config.toml
norm = "rmsnorm"
rope_fraction = 1.0
parallel_block = false
init_std_down = 0.00211
init_out_by_depth = true
decay_shape = "linear"
final_lr_fraction = 0.02
dataset = "wikipedia_en"
Each number is 128 + 32 x the weight over its row's rms, rounded and kept within 0 to 255. Layers, rows and columns count from 0. The size above them is the row's rms in percent of the matrix's.

# layer 10 MLP down, 256x1280, rms 0.0462, rows 0-53, columns 256-383
size [ 97 103 102 103  97 101 102  98  98  94 102  99 101  97  95  95  98  97  98 102  96  95 101  97 101  99 104 104  99  99  98  98  98  95 102 100 100 102 100  96 102 108  95 106 108 102 100 100 105  99 104  94 102  97]
[[130 154  76 146 163 169  97 158 110 165  70 155  90  93 117 172 162 150 123 138 129  67 115  80  79 133  76 138 115  64  58 109 124 122 117 145 119 108  80 149  92 137 142 152  92 151  82 121 116 148 133  95 109  83 106 163  95 145 144  70 109 159 125 107  99 154 144 101 152 114  81 114  97  64  75 147 153 111 117 126 116 132 154  84 163 104 124 126 133 104 139 106 153 182 192 160 109 118 181 144  76 107 134 150 137 134 114 111 158 147  79 132 130 121 123 147 155  70 133 140 202 102 119 104 121 127 169 147]
 [130 123 140  93 170 123 135 189 127 117 155 140 142 104 149 145 136 149 112  57 172 103 158 134 188 132 200 112 126 144 142 114 111 201 126  90 190  95 143 136 105  53 152 124 124 144 106 161 138 168 118 113 173 153 157 146  90 170  65 189 150 170 135 152 131 120 134 117 111 140  99  66 111 109 147 113 128  97  98 118 131 100 176 135  81 168 115 122 137 173 110  67 120 137 248 140 126  90 136  94  68  67 148 183 181 100 170 141 128 105 188  41  81  90 172 130 139 174 109 172 153 160 101 144 116 122  45 119]
 [ 87  55 126  90  87 159 139 108 119 133 159 135 140 105  93 133 107 160 156 109 132 113 145 119 147 183 116 103  85 143 118 206 109 107 127 120 160 147  95 189 148 197  97 126 152  80 142 116  92 141  84 105 177 128 127 102  31 110  93 126 172  78 108  49 111  99 128 138 102 135  86  77 120 140 122 122 128 144 103 105 101 135 180 104 137 138 116 118 124 202 134 131  47 131 146  88  92 121 144 125 167 135 141 136 115 142  85 135 105 123 174 144 135 144 134  75  63 158  84 134 157  87 111 140 146 129 124 128]
 [118 114 103 134 166 121  64  92 133  85 138 118 162 120 134 137 114 195 127 127 108 124 121  58 111 137 104 119 111 157 138 167  98 126  50  56 133 112 114 114 134 118 119 119  47 173 124 128 105  74  82 128 111 113 150 140 136 133 141  76  42 183  98 172 126 130  59  95 136 116 103 158 124 200 114 147 109  94 171  82 141 160 137 103 146 129  91 123 113 101 164 142 118  81 169  78 107 165 136 185  84 105 138 123 114  92 151 135  94 133 151 107 181 136 128 137 122  92 134 142 141  71 181 138 152 144 148 138]
 [112 101 137 104 122 127  85 109 180 124 168  90  51 109  92 108 107  59 120  85 129 162 150 109  62  49 133 124 162 122 161  56 118 120 101 146 100 135 135 159 125 159 143 123 119 119 139  79 171 130 164  98  90  92 116 162 147 106  84 141  90 103 162  73 117 109 152 103 123 140  75 127  84 118 120 113  88 203 122 130 136  78  57 112 127 150 147  78 135  76 115  33 115 154 154 132  73 100 104 165 170 138  73 165 140 120 135 124 155 192 127 139 144 167 146 157 201 161 141 150 116 103  74 169 140 107 145 104]
 [136 208 149  93  83 118 147 151 129 117 136 136  97 131 133 126 144 107 116 134 134 159 165 129 134 152 109  99 122  62 127  85 136 140 108 108  92 184 154 161  95 109 111 155 136  82  88 132 142 148 219 125  82  64 170  84 137 153 153 136  98  87 148 160 130  84 157  92 113 104 169 126  85 188  87 151 120 121 124 113 164 130 119 128 106 179 128 106 117 132 140  58 141 135 115 161 116 107 107  78 180  82  96 113 120 161 119 117 120 133 144 122 110  99 104 123 165 143  79 139  82 137 213  97  99 126 121 102]
 [139  91 114 176 125 154 125 105 111 150 110  79 118 201 116  91 100 150 147 127 110 111 150  98 109 212  51 105 157 119  66  81 110 155  72  82 151  82 111 138 128 149 165 147 142  46 210  72 141 150 141 162  79 109  85  94 117 139 181 127 125  96 178 108 125 104  99 108 170  99  76 101 179 127  80 172 131 117 103 147 158 155  87 130  95 139 123 153 106 162 114  86  81 112 119 132 138 131 100 159 123 109 108 124 157 123  61 142 102 129 114 124 122 172  97 139 116 124 130 155 113  86 112 106  93  85 118 153]
 [120 121 170 103 111 112  69 100 139 109 125 147 156 135 117 151 128 116 169 138 122  73  94 143 101 124 140 150  86 111 144 139 170 118 104  96 104 117 106 124 148 146 117 151  99  92 181 143 116  99 121 141  92  85 138 176 160 168  96 131 218 126 186 130 125  21  94  39 121 107  85 140 130 154 226 104 159 110 150 217  97 154 101 123  63 140  94 148  56 105 115 136 141 146 151 109 102  97 101 131 107 163 150 140 146 108 132 112 134 139 190 156 121 163 118  98 122 100  98 127 127 156  79  96 124 130 165 112]
 [136 142 116 148 116 123 120 171 124 114  98 110 178 124 107 149 149 164 196 145 143 122 120 162 112 154 106 140 127 210 138 128 198  82 115 112 172 141 135 125  86  89  86 110 170 159  85 121 117 101 138 119 163 120 129  92 144  87 119 117  85 133 134 141  84 138 143 126 118  97 115 152 110 146  90 137 192 103 160 142 152 108 119 101 125 189  71 137  52 171 169 108  95  53 146 112 111 161 143 141 136 116 150 135 168 167 163  93 163 125 109 146 181 102 167 128 155 168 161 112 193 112  85 184 158 131 103 106]
 [121 117  89 123 157   8 171  74 151 154 127 165 108  81  87 171  84  66 102  97 134 108  95 120  95 190 128  97 174  96 174 102 120 149  98 106 135  94 178 164 125 159 151 190 132  86 128 156  98 109 126 187 111  99  73  95 130 152 142 100  88 154 119  85 159  89 164 109  54 129  69 132 117  78 118 115 133 177 139 125 108 159  66 167 147 102 131 119  66 128 127 130  99  98 154 118  97 131 132 115 158  70 148 146 132 118 112 154 107 146 160 161 130 145 106 140 153 110  86 105  97 156 146 114  80 117 116 137]
 [161  79  61 182  90 115 165  77 180 150 174  93 166 166 113 105 148 135 118 128 107 153 150 118 151 148 162 110 153 107 126  64 144 113 150 162 137 122 139 111 142 174  88 106 155 121 108 140 142 116  93 125 170 173 113  51 100 108 139 156 162  64 111 168  82  93  94 166 134 165 144  79 120 164 124 146 126 103 158 127 140 149 153 101 194 103 113 153 113 112 125 152 194 115 126  99 114 106 102 134 153 160 121  99 171 131 141 119 100 145 181  65 149 102 157 115 112  86 116 139 174 201 124 172 139 120 181 116]
 [117 146  68 121 161 102  92 132 101 162 122 117 160 124  96 126 117 169 139 110 136 120 207 140 128 179 130 173 117 129 169  88 134 107 110 131 194  88  96 104 145 120 144  98  94 121 147 132 174 174 164 185  48  87 116 146  55 156 130 139 153 161 134  22 111  79 156 116 155 120 156 142  87 138 146  99 114 136 102 115 151  98 139 121 165 136 150 127 135 177 150 146 123 121  81 183  99 166 182  81 100 122 142 183 132  91 140 108 133 127  99 156 144 110 172 112 133 121 105  54  37 148 166 153 105 140 126 202]
 [189 119 131 155  67 116 106  49 101 146 109 108 153 134 179 108 178 114  95 154 156 158 151 148 158 122 157 132 150 132 182 112 147 129 117  75  60 109  90 141 161 141 197 144 111 150 110 115 139  52  99 138 151 160 106 166 103 134 136 107 106 188 104 107 128 101 154 103 160 169 163 139  38 115 129 104  90  66 126 101 132  78 127 114 149 150 142 145 105  68 105 135 115 127 193 109 110 148 107 140 174 146 105 151 101 124 105  81  67  93 158 104 119 147 142 141 116 150  72 156  95 106 190 202  68 161 157 133]
 [115 148 171 191 180 190 134 174 115 146 167  82 168 160 174 178  90 122 136 144 128 173 138 150 128 120 235 174 200 105 132 125 125 104 129 200 156 121  80 126 155  90 166 114 180 119 146 135 180 163 136 124 163 158 168 116 174 145  98 135 128  94 125 151  91 138 151 139 144  60  99 138 138  95 150 108 117 163 106 141 162 116 119 119  60 189 133 145 117 134 121  95 137 156 165 122 167 100 187 149 135 137 107 109 101 127 142 117 190 150 138 145  68 105 139  74 119  64 169  70  93 100 122 153  86  93 103  86]
 [148 153 110 145 171 113  81 118 125 138 120  98 149 168 119  80 143 114 107 137 184 106 180 114 150 170 106  52 122 160 124 144 148 121 101 158 126 125 131 131 143 118 130 175 171 118  80  89 172 102 147 119  96 103  96 109 176  85 140 141  91 116 143  83 119 157 111  74  96  69 185 129 111 116 127 180 176 117 131 111  99 175 106 136 129 176 149 114 197 154 128  26 163 128 128 110 158 187 117 114  91 150 127 209 141 156 180 123 156 115  94  88 142  91 155 107 119 135 138 139 169 129 146  78 100 131 101 162]
 [107 186  95 165 121 135 126 160 196 151 130 158 139 154 152 124 108 124 156 146 127  54 121  94  89 110  89  98  83 128 175 115 130 143  87 116 155 117 107 127 149 148 146  86 105 132 141 148 131 156 114  54 109 134  86 118 150  47 137 183 126  95 145 136 110 150 105 166 112  93  97  97 119 195 103 118 116 117 122 155  99 142 162 114 121 147 138 180 141  74 120 132 120 164 112  80 145 139 139 114  76  92 183 123 180 153 135 148 119 100 168 161  97 148  72 113 128 150 103 148 179 131  99 136 156 158 132 156]
 [102 161 162  84 145 204 110 157  93 131  96  74 130 117 137 147 101 135 160  98 193 108 126 182 145 167 138 114 100 138 129 127 157 119 130 106 158 120 108 161 194 107 116 144 101  72 145 139 134 175  69 172 151 128 134 122 193 123 101  75  82 139 172  53  86 100 177 112 147 107 106 137 105 171 110  59 116  46 136  28 115 146 167 127 139  99 100 129 145 147 100 161 152  96  93  95 180 101 138  66 163  96 115  99 100  94 141 140 134 112  80 144 122 137 100 160 148 110 137  96  63 115  93 125 149 152 165  60]
 [138 172 135  84 117 126 116 117 104 142 132 108 146 138 102 156  89 138 137 178 131 122 153 138 149 109  62 149 165 148 108 129 135 102 148 149 174  97  75 156 127 183 119 152 141 174 154 109 136 121 108 248 156 103 239 158 166 158 175 109  72 111 134  82 145 173 164 104 144 204 112 104  79  69  78 156 121 132  96 137 102 115 104 129  82 137 129 118  99 129  79 165 146 156 100 156 111 126 129 106 140 130 125  92 134 145 142 109 136 209 117 181 133 117 132 137 133  92 114 150 142 130 157 177 158 193 124 128]
 [152  97 133 132 158 110 127  82 117 109 132 125 148  76  86  90 103 115 175 142 134 120  74 111  82 134 154 131  78  95  81 119 143 206  91 124 137 113 189 135  83 108  99 144 143  86 137  99 153 128 127  79 108 102 104 183 135 103 177 106 131 116 173 143 185 127  87  70 104 145 101 107 143 139 138 147 129 139 133  87 176  76  96 160  76 118 107 145 137 173 145  70  90 149  84  81 141 175 141  57 137 158 111 135 139 131 145  86 136  98 137 149 144 143  98 157 129 190 142 129 120 163 156 156  89 203  73  94]
 [150 136 193 136 137 189 154  98 133 126 136  97 145 118 156 129 144 156 148 208 117  58  99  82 115 137  67 157 144 103 206  79 131 143 137 128 102 128  98  91 153 104 106 119 135 131 128 159 125 179 176  91 173 103  65 110  94 145 184 125 140 202 160  82 165 138 132  81 139 145 102 140 217 176 114  62 113  91 102 108 105 120 144 153 171  87  48 160 138 104 117 158 119 103 104 113 128 123 124 124 101 113  95 112 176 142 123 116 137 113 177 118 124 182 137 162  61 157 113 160 146 109 139 159 115 119 122 162]
 [100 131 119 139 120 105 100 110 152 165  93  61 135 154 124 110 128 144 141  91 124 114 163 149 163 182 145 131 151  82 156 231 215 157  62  91 138 101  72  39 107  38 118 138 152 171 129  51 148 165 160 138 179 173  90 114 137 123 127 146 158 139 160 122 127 135  73  83 122 180 132 134 166  85  98  84 116 166 151 196  93 138 161  89 130 129 118 165 129 150 155 110 133 147 134 110 167 112  73 171 149 102 187  98 181  98 192 168 151 188 116  92 181 129  52 171 156 114 169 176  74 129 127 187 125 182 146 196]
 [161 169 143 213 119 190 154 105 160  91  87 103 125 143 145 115 130 128 168 124  70 175 164 119 139 107 112 165 158 128 106  30 181 106 121  93 107 115  99  66  89 153 162 145 150 113 152 108 181 175 152 156 139 138 150  78 151 100 159  79 115 159 121 104 147 154 137 134 125 123  26  91 140 118 104 192  96 148 121 149  96 128 165  88 129 132 117 162 115 123 113 122 106 153  96 101 105 148 107  61 118 129 178  95  66 136  89 133 151 146 141 150 141 131  92  95 121 182 121 115 123 105 125 115 171  72  82  95]
 [150  86  82 105  66 128 120  60 102 103 155 135 190 172 144 108 150 155 148 182 113 106  97 106 146  92  98 172 144  35 159 160 132 110 171 136 104 116 116 155 145 140 120  99 113  92 138 125 172  82 117 101 185 100 130 178 104 106  81 151 106 163 133 127 109 160 137 106 176 129 145  92 156  92  65 163  82 134 125 151  95 104 108 133 161 175 136 159  93  90 157  92 113 104 175 107 138 157 134 182 144 140  67 136 161 190 154 150 176 144 147 113 126 225 174 127 162 156 104  92 130  97 155 105 134 129 104 143]
 [109 156 166  96 146 142  72 184  90 127  97 189  78 100 121 162 126 122 132 147 144 144 150 115 107 141  93 138 171  91 137 116 128 126 113 122 131 116 116 136 133 205 172 126 116 113 137 158 117 152 156 108 134 131 107 168 127  86 228  85 110 132 225 118 171  87 117 177 154 185 140 105 148 128 112 128 106 161 141 143 117 139 146 173 125 130 191  88  99 200  68 152 107 130 101 141 157  93 140 149 136  31 115 143 115 158 121 139  73 110  78 135 101 190  77 121 141 103 126 144 142 144 147 128 162 130  94  85]
 [135 114 105 137  98  64 106  91 114 163 178 127 146 121  94 143  51 164 124 136  82 168 199 107 100  87 152 179 106  77 110 129 102 239 152  84  76 109 115 127 158 120 179 148  81 166 184 159 104 112 109 119  99 114  80 120 151 124  84 138 154 112 104 132  82 132 117 119 152 135 126 138 157  77 193 124 125 150 125 120 122 119 153 139 129 132 108 166  90  88 123 115 154 130 127 144 144 172 123 121 153 134 127 124  83  99 153 106 121 166 114  82 103 139 123  59 138 126 123 107  76  77 144  82  85 147 145 133]
 [152 106 112 104 130 134 129 125 136 121 145 122 149 109 104 100 101  61 129 148 158  99 120  93 242  73 149 106 125 186 102 107 134 168 132  53 128 134  85 138  89 114 101 131 134 112 196 133  76 125 109 105 155 175 147 130 177  75  81 108  86  98 188 109 124 106 106  94  41 138 176 139 139 167 163  72 126 114  93 112 137 135 108 155 133 127 133 115 124 156 163 113  35 103 146 143 139  97 113  86 195 113  86 194 101 220 171 157 104 110 138 142 178 187 117  83 121  85 196 103 155 129 165 134 132 149  94 112]
 [ 85 107 122 159 152 161 133 177 144  91 108 107 160 117 157 161  78 105 123 108 122 165 105 144 148  79 168 132 142 164  64 177 170 114 124 138 135 151  82 170  88 154 143 162 128 104 137 132 202  96 175 123 153 169 112 138 140 153 140 149 100 104 155 111 169 146 130  79 133 156 171 122 140  85 111 166  99 158 122 154 144 158 106 100 210  98 102 206 113 181 148 170 107  97 110  49 169 136 106 191 109 137 107 131 198  79 132 204 149 125 144 149 139 158 107 169 139 161 175 124 171 141 101 227  96 111 131 104]
 [133 138 108 186 149 102 143 148 133 121  82 208 151 182 139 107  86 196 149 102 106 127 129 131 124 138 141 160 117 152 154 119  94 126 113 155 108 120 123 121 152  92 126 135 170 168 135 104 144 133 127 110 178 146  70 145 155 156 102 213 107  90 125  72 169 155 115  88 129 165 101 155 142  72 133 115 107 157 138 218 112  84 139 172 113 150 125 158 141 114  92  87 131 162 135 135 191 123  96 186 132 102 126 192  89 158 178 118 113 143  81 165  95 123 134 113  98 126 128 104 162 178  89 103 148 113 135 147]
 [130  98  78 104 148 115 132 140  60 130 149 101 193 149 128 165 165 145 134  90 155 117 163 158 206  94 156 175 118 116  80 163 164 155 138 129  67  90 132 124 134  52 122 136 108 143  75  15  76 162 104 210  72 192 125 117 117  94 149 122  86 110  77 156 117  48 136 138 126 147 190 159 121 129 155 128 123 114 132 128 106 103  88 168 137  96 151 181 173 182 116 103 118 182 162 104 126 136  80 118 174 166  63 146 165  66 136  96 142 120 103 101 112 180 132  87 143  57  89 145 158 136 136 196  93  90 136 105]
 [150  82 132 140 110 132 148  87  89 152  59 156 141 185 140 117  58  94 141 120 157 157 107 136 116 121 101 168 116 115  18  53 174  78 135 107 155  85 114 107 119  81 115 155 149  82 157 179 141 144 154 123 128 138  84 124 113 113 127 125 106 137 121 166 131 117 154  84 115 127 129 152 156 113 143 111 138 117 147 173 106 133 130 132 139 146 165 134 130 102 203 148 148 165 126 174  79  82 116  53  24 135 123 145 119 111  64 138 102 107  85  81 131 132  89  87  96  92 172  86 133 132 212  90 161  90 142 165]
 [115 127 135 137 128 108 138  94 171 116 105 133 172 142 112 123 100 171 181  92 164 111 140 119 172 130 135 108 124 116 100 145 122 107  98  82 130 211 197 140  98 115 132 170  93  97 141 133  98 158  59 110  98 119 132 123 150 129 154  85 140 150 119  79 143 128 142 145 155 158 132 109 137 104  62 131 145 130  99 130 123 130 199  83  49 111 105  95 139 128 110 115 102 106 171 154 139  95 145 146  78 134  95  75 158 131  67 133 124 112 114 107 140 149 102 194 138 111 154 127  41  94  91 147 133 112 148 190]
 [119 139 130  68 152 194 126 133  95 100 150 169 142 141 160 119  74 114 114 105 128  91  61  70  67 149 130 138 166  99 117 119  76  62  87 217 135 150 164  81 138 207 136 115 135 168 168 126  66 102 167 104  83 126  80 147 112 102 210 167 134 127 199 139  90 134 153 168 143  76 109 100  92 193 162 163 123  99 163 128 144 130 175 159 117 117 133 111 132  64 128 119  69 140 100 178 151 151 140 104 121  64 170 113 218  87 140  61 105 154 149 130  82  89 125 106 129  31 108 122  92 127 111 140  62 128 138 143]
 [102  99 152 127  92  84  84 148 133 106 125 163 128 189 102  83 128 152 129 124 163 165  77 157 142 101  95 161 139 107 114 167 121 119 133 115 175 166 110 125 117 115  98 159 127 107 113 178 143 109  83  59 139 123 141 103 148  92 144 118  97 108 159 116  95 130 156 126  93 134 123 150 173 130  76 110 118 169 117 152  94  87 113 105  92 100 159 110 129 160 125 104 124  83 108  90 124 136  70 138 101 165  89 122  95 122 181 116 121 143  89 112 102  93 134  57 149 142 185 120 171 130 133  95 117 128 127 114]
 [124 206 158  72 177 143  86 100 145 113 122  76 196 131 133  99 143 139 111  73 148  79  63 121 134  82 138 143 112 149 145  98 143 163  89  99 119 104 135 148 165 119  96 108 170 123 114  45 146  96 156  99 172 147 109 130  76  95 151  82 120 103 133 155  97 146 111  99 139  86 120 120  31 148  88 138 112 103 151 140 154 169  96 144 100 126  84 137 154 138 125  94 122 116  88 162 149  96 126 135 146 128  80 100 120 108 160 135 128 102  86 186 110 146 132 153 104 122  99 141  73  92 173 100 151 130 130 164]
 [134 115 112 100 189 139  90 143 160 102 175 101  53 121  58 193 149 106 103  99 136 147 135 127 177 117 118 101  94  89 154 131 124 126 100 109  63 110 106 181 115 174 150 112  90 122 137  65 157  96  81  93 138 128 161 134 130 150  73 163  79 121 141 111 108 115 164 106  74 138 189 149  88  89 124 103 134 113  86 134  50 102  86 142  45 118 163  88  95 152 153 172 133 122 107 101  67  84  97 136  51 157 168 123  31 102 138 149 141 107 116  94 144  87 103 110 129 154 177 154 116  84 173 134 129  80 155 113]
 [141 123 166 137  82 171 113 169  80 103 146 147 184 165  92 122 134 160 135 169 125 130 129 129 115 131  88 140  93 140  97 196 112 113  99  66 180 197 154  91 136 163 198 142 127 139  83 175 127  99 194 124 127  72 112 141 170 117 189 192 114 125 118 162 144 207  76 140 123 120 153  58 101 117 136 111 160 138  50 105  90 128 142 137 166 151 156 158  93 128 104 115 140 111  86 146  99 166 144 121 128  98  71 115 182  81 106 159 136  51 185  84 164 114 169 145  66 142 151 176 138 129 106 126  80 106 136 112]
 [158 130 147 147  97 131 127 127  80 178 140 167  68 107 187 126 114 193  76  72 140 164 182 118 111 175 174  93 106 169 170 173 163 109 147 205 117 123 120  91 148 149 110 115 117 119 147  66 108 115 124 163  87 117 128 129  88 171 125 110 162 191 130 126  66 113 108 183  72 138 166 144  91  70  70 118 123 167 118 141 103 162 111 146 157  97 134 173 171 150 135 108  74 111  61 121 123 147  88 100 199 102 122 131 112 118 168 152  93  74 135 178 154  87 173 153 108  89 109 162 118 131  90 140  99 124 118 124]
 [149 175 167 119  68 178  98  68 155 168 151 138 118 160 150 124 139 108 158 141 119 164 114 139 132 120  63 136 144 177 110  64 118 112  98 116 134  97 194 181  92 184 162 179 107 146 115 113 150  92 131 128 104 139 100 175 129 149 191 120 100  90 180  71 109 120 156 120  60 122 159  98 143  72 110  98  97  71 140  54  96 168 150 139 191 135 135 141  97 144 122 179  85 112 146 191 151 125 113  95 165 144  93 144 109 186 174 117 108 128 160 185 137 182 121 122 137 186 145 118 161 124 137 133 144 161 140 165]
 [158 138  63 171 186 127 130 113 101 110 115 153 135 157  92 200 114 109 132 103 102 119 116 110 122  98 159 113 234 133 139  71 132 124 104 101 150 121 181 130  84  36 130 149 156 159 138 145 119 116  55 137 172 139 131 135 135 153 120 141 135 110 186 177 119 141 175 159  93 134 158 157  90 143 146 176 139 139  89  52 119 162 101 206 178 177 146 124  74  84 144 130 104  94  63 107 106 123 128 124 162 102 138 169  83 154 124 110 131 148  79 113 151 134 114  76 124 125 143 170 147 117 125 116 169 170 157  82]
 [167 100 124 106 141 133 144 129 142  93  81 149 102 118 133 114 128 131 115 120 177 127 119 114 155 130  94 103 151  96 109 180  93 151  44  67 116 110 170  70  37 130 159 149 160 135 154 199 113 105 147 140 115  80  92  86 123 105 159 161 157  95 104  68 142 111 161  79 138 125 128 151 134 152 153 140  66 162 140  94  93 106  95 134 112 180 103 146 120 152 134 117 128 119  90 152 101  69  81 187 120 139 111 105 132 162  93 115  83  82 137 104  84 156 114 133 185 133 180 170 103 109  89 170 141 138 184  92]
 [132 147 139  92  65 155 131 102 177  61 119 121  78  96 156 142 138 117 185 165 144  80 120 164 138 112 133 135 142 129 127 108 136 126 156 138  60 114 135 116 148 189 129 107 112  94 125 154 107 167 125 134 148 160 118  84 200 105 128  86 152 118 140 117 138 167 207 118 109 140 112 148 147 131 173 136 142 110 123 138  98 119  75 108 153 104 170  77 172  77 137 121 143 165 160 144 129 148 149 139 153 100 107 163 106 125 148 130 117 179 154 160 137 134 127 106 170 160 122 160 169 147  83 163 155  46 139 143]
 [171 134  90  89 162 118 120 149 176 135 136 198 145 139 110 121 112 110 101 140 135 123 138 155 119 121  91  69  83  95 158  90 166 165 136 121 111 130  99 214 189 125 123  86  43 207  98  99  59 161 136  56 110 122 119 134 180 168 132  98 137 111 129 108 155 140 179 118 144 130 152 131 156 134 137  96 124 136 111  90 157 101 153 139  99  56 117 104 161  98 118 123 108 125 121 155 149  89 145 150 106  87 106 180 119 120  90 145  71 177 117 113  40 115 115 167 143 133 150 112 106 107  94  76 123 103 141 172]
 [140 135 111  91  66 165 116 129 151  99 127 226  60  71 153 110  96 187 111 144 130 150 156 158 141 121 151 138  86  81 129  75 119  99 140 106 156  74  75 149 118  71 116 145 101 193 153  95 107 149 125 128 111 166 167 135 110 126 122  79 196 145  94 132 161 122 133 117 176  83 150  61  99 132 180 127 147 137 146 104 148  86 124 113 165 100 116 156 107 145 113 140 137 152 139 107 213 104  91 113 139 162 135 175 129  54 148 139 145 135 135 105  91 143 162 150 132  59  93  91 153 123  84 145  17  97 126 116]
 [144 104 130 122 142 147 145  93 146  91  94  99 109 129 145 137 148 105 107  80 149 124  98 104 119 135 115 141 138  88  65 123 176 157 157  55 136 166  93 191 155 129  98 112 169 172  96 123  71 100 139  99  99  90 140 120 153 125 162  72 121 177 163 138 156 117  89 128  99 133 105 158 187  85  59 139 105 174 169  97 127  79 103 133 145 107 109 179 166 150 138 122  96 179 175 133  73 104 145  95 132 112 101 129 142  88  50 165  38 107  53 185 122 126 150 123 146 101 139 115  77 120 138 112  50 147 197 109]
 [ 96 154 116 137 163 152  59 151 129 109 134 153 134  89 145  71 126  95 132 102 105 173 160 164 143  98 128 153 140 134 129  93 100 119 144 116 118 123 194 159  98  87 136 131 150  74 107 111 125 113 115 192 164 183 125 105 142 101 174 178 162  87 145 121 136  95 181 104 170 109 116 124  81 179 167 130 110 126 173 160  94 154 167 116 107 122 110  91 124  79 113 140 157 107 144  97 121 106 127 101  92 122 141 140 129 143 119  68 144 151 131  45 138 166 181  63  77 115 134 148 146 113 150 126 206  99 119 124]
 [116 114 159 129 141  71  88  92 108 103 126 143 169  74  89 141 134 149 110 130 107  75 112  68  71 117 145 160 138 155 130 101 100 199 166 129 101 108 125 146 120 106 125  68  56 147 166 136 125  34 112 179 101  91 149  98 127 141 154 150 118 136 111  46 136 157 121  80  91 106 196 112 120  91 172 139 129 146 109 153  83 111 229 110 114 121 132 143 115 119  93 162 161 164  90  95 137 113 145 191 148 154 139 130 181 182 166 134  77 119 124  56 144 142 126  97 166 144 136 111 126 114 110 144 155 112 125 108]
 [143 135  90 134 110 208 178 118  72 126 128  82 103  95 138 111 137 129 103 134  90 124 117 161  77 124 169 107  53 125 144  42  90 143 109  61 106 142 158 142 104 148 156  92 118 151 159 134 111 123 130 128 129 141 128  98 109  85 104  74 173 127 118 149 175 123 157  65 148 165  75 151 183  84 112  93 113 137 104 142 153 148 189 140 108 115 166 139 138 108 106  96  92 107 129 111  87 106  97 125 157 215  99 124 189  95 113 115 136  85 136 110  89 139 102 188 119 132 126 132 147 128 159 180  69 143 169  78]
 [212  72  82 165 132 130 179 183 115 137 153 121 120 170  78 135 125 143 142 107  99  37 111 135 142 134 184 104 176 120 120 147 125 156 125 168 141 103 185 139 124 120 120 121 134 112 149 125 123 121 105 125 132 171 185 149  89  87  37 150 138 171 171 140 121 145 163 105 107 130 120 156 190  76 123 127  97 176  63 103 142  74 152 115 161 142 149 100 137  86 123 129 117 158  80 160 128 134  71 119  73 108  83 156 144 101 111 130 130 126 147 144 142 185 112 152 174 111  93 116 104  82 117 193 172 109  89 109]
 [213 103 120 126 142 126 111 138 120 161 208 159 117 114 121 179  90 116 185 197 112 152 127 102  89  77 137  70 108 126 119 134 148 166 135 108 170 115  83 142 109 175 122 133 146 150 116 146 150 101  89 125 125  63  87 112 147  81 134  84 102  88 147 149 197  97 131 159 133 150 132 116 102 165 147 145 140 139 119 179 122 141  59 124 140 133 110 184  99  55 148 122 142 131  75 101 162 107 147 160 122 141  32 177 107 141 114 116 154  89 111  78 138 136 164 110 149 149  97  70 135 141 153 158 118 134 154 101]
 [112 124 166  92  92 138  95 139 139 143  94 166 126  80 123 156 169 120  93  65 111 104 119 185 151 113 130 118 134 151 109 101 106 155 118 107 162 145 130  53 132 134 161 160 153 168  75  89 108 154  78 104 139 108 145 140 202 114 109 194 138 164 134 119 133  94 148  80 142 134 102 127  79 121 169 106 113 160  76 110 118 148 188 144 150 145 126 111  88 104 152 185 119 144 136 100 183  83  84 142 142  75 103 145 194 192  47 149 134 161 109 145 149 121 124 146 147 109 119 180 125 126 131 144 136  86 119 156]
 [ 94 174 182 136 116 157 204 167  97 130  82 121 100 134 124 170 163 176 123 110 170 118  95 107 120  89 158  95 128  78 129 121 107 106 102 130 140 143 161 116 158 129 113 101 128 149 131 203 125 140 115 109 147 160  94 138 135 179  85 138  74 134 122 124 161 134 154 139 108 140 132  96 112 131 132 158  73  79 113  91  49 149 164 124  90 141 103 116 141  67  69 132 123  97 125 123 104 161  71 142 125 155 118  97 167 114 143  94 148 134  68 143 120 145 191  89 132 164 131  98 141 124 181 139 170  99 193 154]
 [112 107 122  99  83 138 118 119 138 147 137 182 161 111 158 112 111 145 157 152 116 170  85 136 137 142 123 115 103 149 192 129 107 119  97 123 115 136 100 137 125 141 134 126 141 162 113 122 124 174 172 156 170  82 180 155 161 155 115 163 135 144  86  89 139 126 146 141 123 145 109 141 131 202 158 102 136 186  90 132 159 113 207 117 143 102 129  93 153 179  98  86 164 107 136 121 121  83 128 146 127 128 105 109 148  99 166 103  87 169 137 117 118 147 151 182 133 118  91  86 160 145 147 147 113  70 143 155]
 [120 112  97 190  86 146 169 100 123 103 137 126  96 131  47 118 175 145 121 157 160 114 144 132 142  88 143 125 160 124 198 163 132 149  83 120 144  61 152  89 142 108 112 131  84  90 118 114 101  58 186 144  74 164 188 140 159 103 134 120  77 158 110 140  86 163 131  65 177 140 101 132 103 162 145 123  75  87 136 164  85 111  79  94 114  86 173 130 125 121  87 133 128 124 141 147  94 112 144 123 119 152 145 114  76 129 176  96 142 156 109 120  94 136 195 101  91  88 122 156 155 117 135 101 137 136 160 138]
 [ 67 121 131 140 179 149  94  90  90 106 107 123  96 125  85 128 170 102 164 143 125 128  84 141  73 161  68 130 167 132 106 110 100 131 145 131 157 149 146 107 103 144  95 108  93  71  87  78 150  84 131 112  75 155 166 116 146 119  80  80 111 115 139 125 105 105  86 134 129 150 162 165  92 134 108  93 109 244 124 154 128 125 136 106 133 114 123 147 158 110  91 219 122 124  71 177  43 171 162 103 126 102 136 152 134 119 129 103  88 105 178 143 120 163 147  79 174 156 122 134 126  85 127 112  87 114  89 102]]